Weights of a small transformer language model: width 160, no biases in attention or MLP.
Each number is 128 + 32 x the weight over its row's rms, rounded and kept within 0 to 255. Layers, rows and columns count from 0. Numbers have three digits each. The size before them is the row's rms in percent of the matrix's.

# layer 6 MLP up, 640x160, rms 0.24, rows 333-413, columns 80-159
086:133074160128106123143147146108163080117132182107125143136107155110143193123143138143130103174133102147153216102121126062124146073132110147188177144075135152119099134123073120146161127084195128173158122147071150179118095132083068193112132089
113:162163132116183168075171106155097151034136162096120111135072137167119129114106089103152147093139131155089152130103124140185103047165142093123120123108148125099124129108063118135112058204133092121185119073105139123131078093063129154138100165
095:150156144067106155126143160147144075115101079132169156152147110151116182151095069143089085103085109132122105148128134088140123125094090098106067146185115127070087130109170141089147154083134071129144160065098183115125165120079092125138134106
108:071149064097123166126114141119085153127140128155085134106053071050108126102136143124114178121153157171109087142152074105142126124148131114144083133148115109087150177176163158167095160206143162145100139148090154130114103089156130102107154132
102:035171166073129103115159109126128142191166111102173126176139103073186105203153136112112108132160124097095091112158170143118168072159072143136143155178103134209085147093145137132151142113166179140145118105124121087151131109116078141120149118
091:117114172121149134094149101129078118128151138072147083157119174100122181170145091160174132153151136192145138105103118119121108137174096161079133173144143104111142144139086163156072108084155139123061084120165110135118157112132143127132128174
102:112142091117149116124178140177229166147121144138105162088146095106148136065182212080136169121130114094081109161088101143137104051101081068094161103105121136108131133124170083127183149097129165147102141081137149186159090120207156101105137149
108:077144161105093199112121113114113111106151148155141201149204111124089175128177079129112134120123167107106078098097106073096079093156144121136130142126107105103123076122123153166112137151147130056083117109123101123098144175145145075147139123
092:122099139089103180200122093121078121146131144157090065128138148129094157190119163109152092140096154097129168111074115100093150124117169087201144097131131136106122128107055152115111118081168165108128168141159116153102075163128150171145094086
099:158174125132145086153126091071177117164135139102161135180090121128150077111114125128140071063174145148140059118126156095126131091154099145108167100113116129088151153103137102152110163167127073129095088127115107188143161178149093102141168171
095:103122169120179138137141137101137182107143158129103129059065093113162127112150130114168114131140164097103100080086076118169156131060109108131123110067192107095187158134136114115129084168152147112150137119090145144124148080192128162090204133
105:090133127124150126126160110102147150099141127165122157129066136076175155138168160134114133094156149188134165100132064127154120125130149105164063096125111135138086159117122125146103157167176110104142150105093200063124160143093111115146191118
108:131069101110126117104133128103152118170158094138129088146072157119112093131155126143162143176179120166135104098119113123175114201130155092091146140144112162124174166207125117139102125120192074151151161120178141118173064084139122176151091123
108:056130153136074100081141102135150123114154118111147112114190051100104166096170089082160116168121147145150127152136129138084157171131179090096133134079141089099117098161111069148135140138153132086100091074094127109113177134133112073087121119
092:095085146188131101071166165084097110168195068119148138109200122115133078132170164145075116094207134173171087124084075118117173170185135135146094133116176111121128126102083129136114152155138122191171149119169135136105104133133145082117131085
108:150166132194088031124139134076129124150151207200122169109137062096155172089153162098082154130101143130102118170127104084172083127109132112113138086097082157086125140117109100140114149102147114120150149131105105136119101112150144088113107066
095:204086094152115140114152126207081141121131100106075096167058141116120155188180187107134131112093109141144110137149110112176137074142088064180155110082086087153131159092148092131085154093101075132134093074131129167157101150166102094094148139
099:108104097147161142129160123096195161127113121131029145128144112150067084142119180104122143103172144100111096160093114141141102120122214160120150145122051096124086142118072077097142119131162078123161058159124097086148116130156140126122092097
098:072164153107127129151168113149095127142111156157104159158112095124127143104127126149158084151134131110105109152151086155156121166134071148084112146138145103100101150147109122149153098146149171109134110071132128118155146132091140167182116078
101:175142129088128118091120116167139128154163189065095159133147105108178162120111132091129150126180148087106113111111113138139170133080046167154092115097124072158164197151067147115161162070107164129098177149062115127137085137170128113138145114
090:132171112160160162199124119082094140232082138116147155199161121127089135154068119095137153121129167124109173181123092146104174094098154102181109093087131150131171105125110126169136108124158154146166146048098152102081133102075094157123115161
099:188157235169128097129114124139143077105163142100094129122156103115164124119145137154156112106076145140130152129093167097083191159138103109132181130117127139128135110107055133141094100132135147106117187100167109125151225159178179200165143130
094:117170155200107139133175145119131104190132150111142152101128094110169160106160126129171128102104101171127115184103097124160162123115157166232125106084145079116121181140128063098080105150158170064180090073154137113156164121091142155104118160
101:148143115133097159159140135097073177094095162082162104144097138092129167060091129122093125127094159130067124086120123137117122124105093165153161190115108126111123095135059145137094155154102208100111134162126123152106111128100125171109125156
093:055104146162106087150128099131116113129163179060081091133084099039109119144111093127167141141141126089137113172118145097089158119093123107139167123147093107175164123060160092125163143110153119149223127147129118148102174143190128131147143122
105:114156144142153109084124087133050114163155189158105160188092112117055068127107163106178135123113109175132115080107159108087151175189097153090131088159070151119119100118204119149125128114138120166087073104107114132145148158094173153133094110
109:182148146183110108131138123129181127104129196193149152111092117102154116091144187095169180177110151182113132207111118107115149146075103096068105174083183097150079134140144099115152107093126164057127128106112134120119141147078080141092137105
094:124092173108105138133087118105163066096113146206151138136152145113143074097155130112143142107158153072146138138084048189076126168175105047082165093154116172141095136167156099116127137083187097103168159144141087128066122149141093105110112131
102:119179165191071151146059078128151197155150146114107110131174104113137113133189146110129181151115093091141090160160140151137117099124173100174124222174101136125155145190112096141055106077144137102155109093101169134108165093174083178132090097
089:149176124177150142167118046123185133079133158105105122113194160167169118170129110137114094136153195065138095139098152111159172147115148188168109112119155106128138093090105091089083198181127154105109107118147174120097106163089122114155121165
091:120129125115161198090119140146139091122118135110118102141055140139123167094137096092135146129098154129128089202085101108096102131091099088188184129102151122147129120155116173091177150149144125124143065127180137024153155105101149189109116120
108:068109141164136127119116110071146190127090130171123162114119132119108096154103125102131191079157139101133197078121093114116096134158116155106136154116137107078116141088109102184149103104062096136135068107171155106102172115117128093086095137
097:154131155118187200125125110095138097122144149079143108133102145124124109141168112145112153113132164110098152159117134136145150130184165088118163070114067138127156090139047121121120199117145148161081152111141090156128138156148135123157129221
110:146136115150152169068051148179152090107112145094162144126080178128085148131136113048098164097113140108084066145096112158147078117117096141095147137126188150144075116165175112185179106077131155126165129122151107191053122104118145146135105134
101:066112171158130193130062139111150103131096123104132144172172170116145111154149145125105120138107155106111085130119132111143127091080089142133122146115097115044074134104185115213147103081133089111102112148163121164163048138137066061173157134
092:106076093106133146161107100157152140125130131132144068103110141139082109081098196072176142143132087145172121064160132135164139090116154145135119108129082146094074120068091148162111079107177127179191167124170203098083150111142165102095085133
103:113158119150100104134161104112092108097102143066201157080107112154171102135077122111157145129126191119083110094119101107094144046157096144135153090188133082096087139076106110128112133103142144146143095162165153179095075120138124126093123175
106:175137155114107158142177101140135130109115093150109152116080161141099127158166119106111156175097134133129171113144190081117200124159081152160160152090147070149102119167089088173143110119127114189081145188133172142088124184149114134072143142
113:142157109154117100075112162157166120192114160181105195079117130133147153068158149145115077132124106176118084091152149087104160158137097058151148117171107175149064092105108146144113099125151112159100130171150101173104162128142106139110160181
121:133168144124136143092099156147155108166127058146117159129158085158110129169127153093103140132117141076131060206074138139052110128122109137147179116157188108181119097131115148130085139106124164107116115039139165153144150102184121068112148137
100:171132121142134137086073140087154064142181084183108112169141137109150183131140196078149103147088170185138110120062175134124143173112123108165123127127166141149114139125139163123110163072171092097162125134155136092111122077126138150091134120
092:121125124135113104124104151080106061164102076066083099110107154145109109161101073131074077112155182137097120129131119113067120064140122109111113157113150138129083088088145086120124183126081179073115154101118143181157184176062145145098112122
097:112103143150144095119128110149145206177100176132122101169077105161093152120155063081102132134047138150181104124159109061149113092163162157135154090113083081094097090139121129149065184093150085101156117161116154087115145106108170183190180132
109:129092105123088122146106113150146170174113130153082161098142153076135127140150136079126126158135130120105095120124187066081104118137120130173120154061076154126087116116098141141165200104163077121102083087054142110096145152173140109091142141
100:095097169127091155103089164159195130094163126096160078168179129156158163103154156135139092174183109157121167094166167160092179141128106150162107159099110070135167059102178098184148082158141077187137128100076122177198110074133069176141141132
100:109102114164053130128159045123127130204090070150187104091124133083160143105119156140098136154084130090175147147113148178134116065154121150095163159072143149088140107140094114167106147106149135167116143152088189116172170173116107149142136196
108:136156117149140071073101078157113071171102164118162212109146155182157170139141110144171102075125129152068114114158157094123132058122139183096050141154118121140145086157088169149100167108150137151118102175112194050069177128156101118145197111
105:131072071113138178087131133129081163180134150114188130131128129105152123075109167177125140082123109162114158131107126093166139153095160158122112209146131159079148178181139129102180165138165180117130135139165108132095194186083103116107135091
107:118130140164103120110058108161152123174200122160171149096174148080156085118158059134099157157142131119115081091098166160127172113130143076133141132096080101129091141138079121151112079141125076100167119158133189076171107103065121132083130140
091:156127089177086169168124079113101153094104102134150127109210114147108104184163181139163141120079130092134122087131111117066139154057056147123138139104147136107176180140099110149140092132143126082137112128153117148126108098114121128080139124
110:135174148079142096156109166094151130158139134058148149131082116168170190075080132095165145195111158180104169090058123113135155165102155132114095155121130133175105049130129147125083144093131098126111116126114129130139171095135169089129115133
114:128155103142113105151092137095087196142076145180116125136064221121180153149126126111135134132172152144124159090069167125201102128102048162147145175093125129112126161101077092073103122104152119105152104136181171114114126137119164115104063113
099:127133136127159077137123143166137130020088077132137109138096170081150065111124137132176114108153153158092142108124134156139118148036110112112159093191131101141101086097104133152151131091089184103115080124144096124100079163116112106080086066
097:139096140145131105117145129103125070159110066153108131173128153185125172189129113128100085105116109141076200128163186144124165192137173088118105130092112106071160129120103111142144114129158145119159163117070154099120083140137083101105119139
103:159163093167128169120101181105144082132152111106135109123120148150139068175133174141113131123169164077191097140104140141097127056158111187134082129125113094113112123161102165193115159113139138096168195119131116105178159130143124122067139154
099:113170107171141127097121170165115117125126104153155154126108156203066138177123138107209091109189098132092168109134108178123169164107069190125119145188111116095087134118121131147161144071161062156140103184115163105126119176098100085129114124
092:074154161079115139140129067090128098152107132219119120150161103117143122081151115106165099182144137119167138145064086153126187129140063081049127133111209091098131098119094156079204134167090095076116134087141105078070093160126121174154089068
099:198130078103109160128155111071148094114138116131156150126172115076202132109084119087154092148119165126098103133120126078130114103158117164077133110057211115101139152186158132104102170074176092165169108124086116118137117169103114147182156118
096:131119120101094181108120034118127119169135114107153114072190118146181181129095126106149146132101130143143081109136157135111143092115087148103178150155162096157081133119167130115120167126139137075084064133105076102150111146148101146192105153
090:112120142133106093158142134142174108127161179166113159077148192143151063165133166137073149133109055068133120190129140104103137110142078152160111159107148138146126098081133131141102144118140151137128133064157132162143091108086158099082145148
097:146120143177063099152125125153077167131125126140092087139107164086154138117135139161174048153119103080132157158142120155136151091081181166156159104182115081131097131077067164097094124124138129064133132146089115153099081147090113089130115064
120:114105203124120098084149202089088113109151167094186129153114080133160192141090167102134145136131131079091140121052098083091094145124171100127180102164132108083100130124167144134048119089103146166111092090133131135137105165109093155111142157
094:139139193089112150186099074087109080156080126132108110151110090051108153087177101150171125124146103151131099171123130131115117136136175206146142105133137063109207153122109130119219134152134094107091114101198130144139052123130119176131138104
107:106159096204103132146188087097122161135065128100104118159160093159148126130101053146104127060107116140140113084101123144101115135123118104116144135137157146059161096139139162147107141095161166138112196167095148214108144139101168076112126151
099:126083132119145147072100138121126128104158152111099115099171135101154165126126094132080165133151143177098114087156105172135118156110159117157131136127144119115188099166054158180172139135149131140116094110074112109092106195131139109175052111
104:082118168190101150119112090127046142083143091099080099153131126094160133119104100056142178081124073143156149189112028143098140098098072112074161120103144136148143080103098124173117148075125098093145145140080119145106188124149177170119132096
111:133097125134092146079134095148080106080165148141123131151129157126117093088128167075066095138170078176130131099197170166142132131127140101186121148108139109099119160143162109093047080137107107137115154123115137107150147122098109159191099145
103:125146116126093113116115098126164187170107176180134140136181132118167134179126172130118119080141183159149126093106174135157161122126101123106128175126129126114112186149129160124154148130157149172171154084112133182206122141140175095094148091
095:086160181110136079126096072110157126082154131146142143086131116080200086112131114158132084121120167109055110152125133157140111080113104209080108147061151145104100106101142132174169184112119097084140133117085175128161097165167193148102161091
122:182151123177075140128157075166139081194165185089132146120109156141172151162123095148121087144141159109125030095109137151133142094083174152092048137089156090083174128157131166094114152137143114090156145123128137183165168069093128100136112144
104:159120137129069129094090064141086125146164094201091128107165097158095141188112088148166131055089104084165088131173145132136167151117109094210135116121097142131098120126086142102132123091184158140150129060170137172114161111121084116137176066
109:116147121137162070096029102107115136134156107121103135137130008087147106110140115155159115114102114176157086150101158175147200198160164154185142103143110122153126131123123146150108179131143097138113152148168118099219161160148143125123115108
101:117065136074122141082122147058114095110105111159088124098085149145095100185059119130125147116125112161102149143038141086119107137128098131157099135086136124095119095148131124099090111112085106111158123154129182084119147206091134183147109116
113:150178157123164113077079138135097100153153123100107180119122137146118137112099073121149079086156176075132117120104126125111154127151157121134091049054096091137116106164175120224148161180178168087156143122082151064050098101096121121085086077
095:109243155075137115142089100128107104158152151129164155140112184141164065116109155078062078145154112102137149161111111105106119158166139169116160122171158133106077178160173107116092098175158137087125108125126158117184138069159083176042116146
106:144101064121099127065133101154113153181119123146095147162105141125159083143134097097069149122169130124119106077091135106112090101102111147114097055065146126165127132127126142141138080093107087094122203121074125122090182154100127123150110141
099:108080162172090143076153143165105137117101145142094098147145118144145082137111123137092059092177027123067173135132124140158114163040121167152141141077139153153128164092178133178077106182129104123108146142137162151114128085149113155145115146
099:095133128036107126163085101210094159143141091149141132107092168161114154100149064135107167160100147100140115077118115130113127156129179107141167112125126114086133109131061148146109112127181144122109102068088107127119122123173110099142117102
093:179093152154132183148157158177183075120082110144088105082079133065123138117157155104091087130080129132132126095135156120157135218167152094110088132079100143126110107101120140142088109105129121119110157162148132118129079154144113138083072141
123:128154115089109108170127153175104180138111220115136144074071141101170095131183112111143171146171157157105129146064143116103073161106111165106153146129148115090109087217142171086173087106076140123126139175163199138158130143136086117129087098
092:131152109142162092143107141150145157123143124188104161174136123154136140127130127137175080179113150140177135092133139124113144149060140155142142081119097144075158130054136120174191121099109108124194091129113171084195166114122103129149131112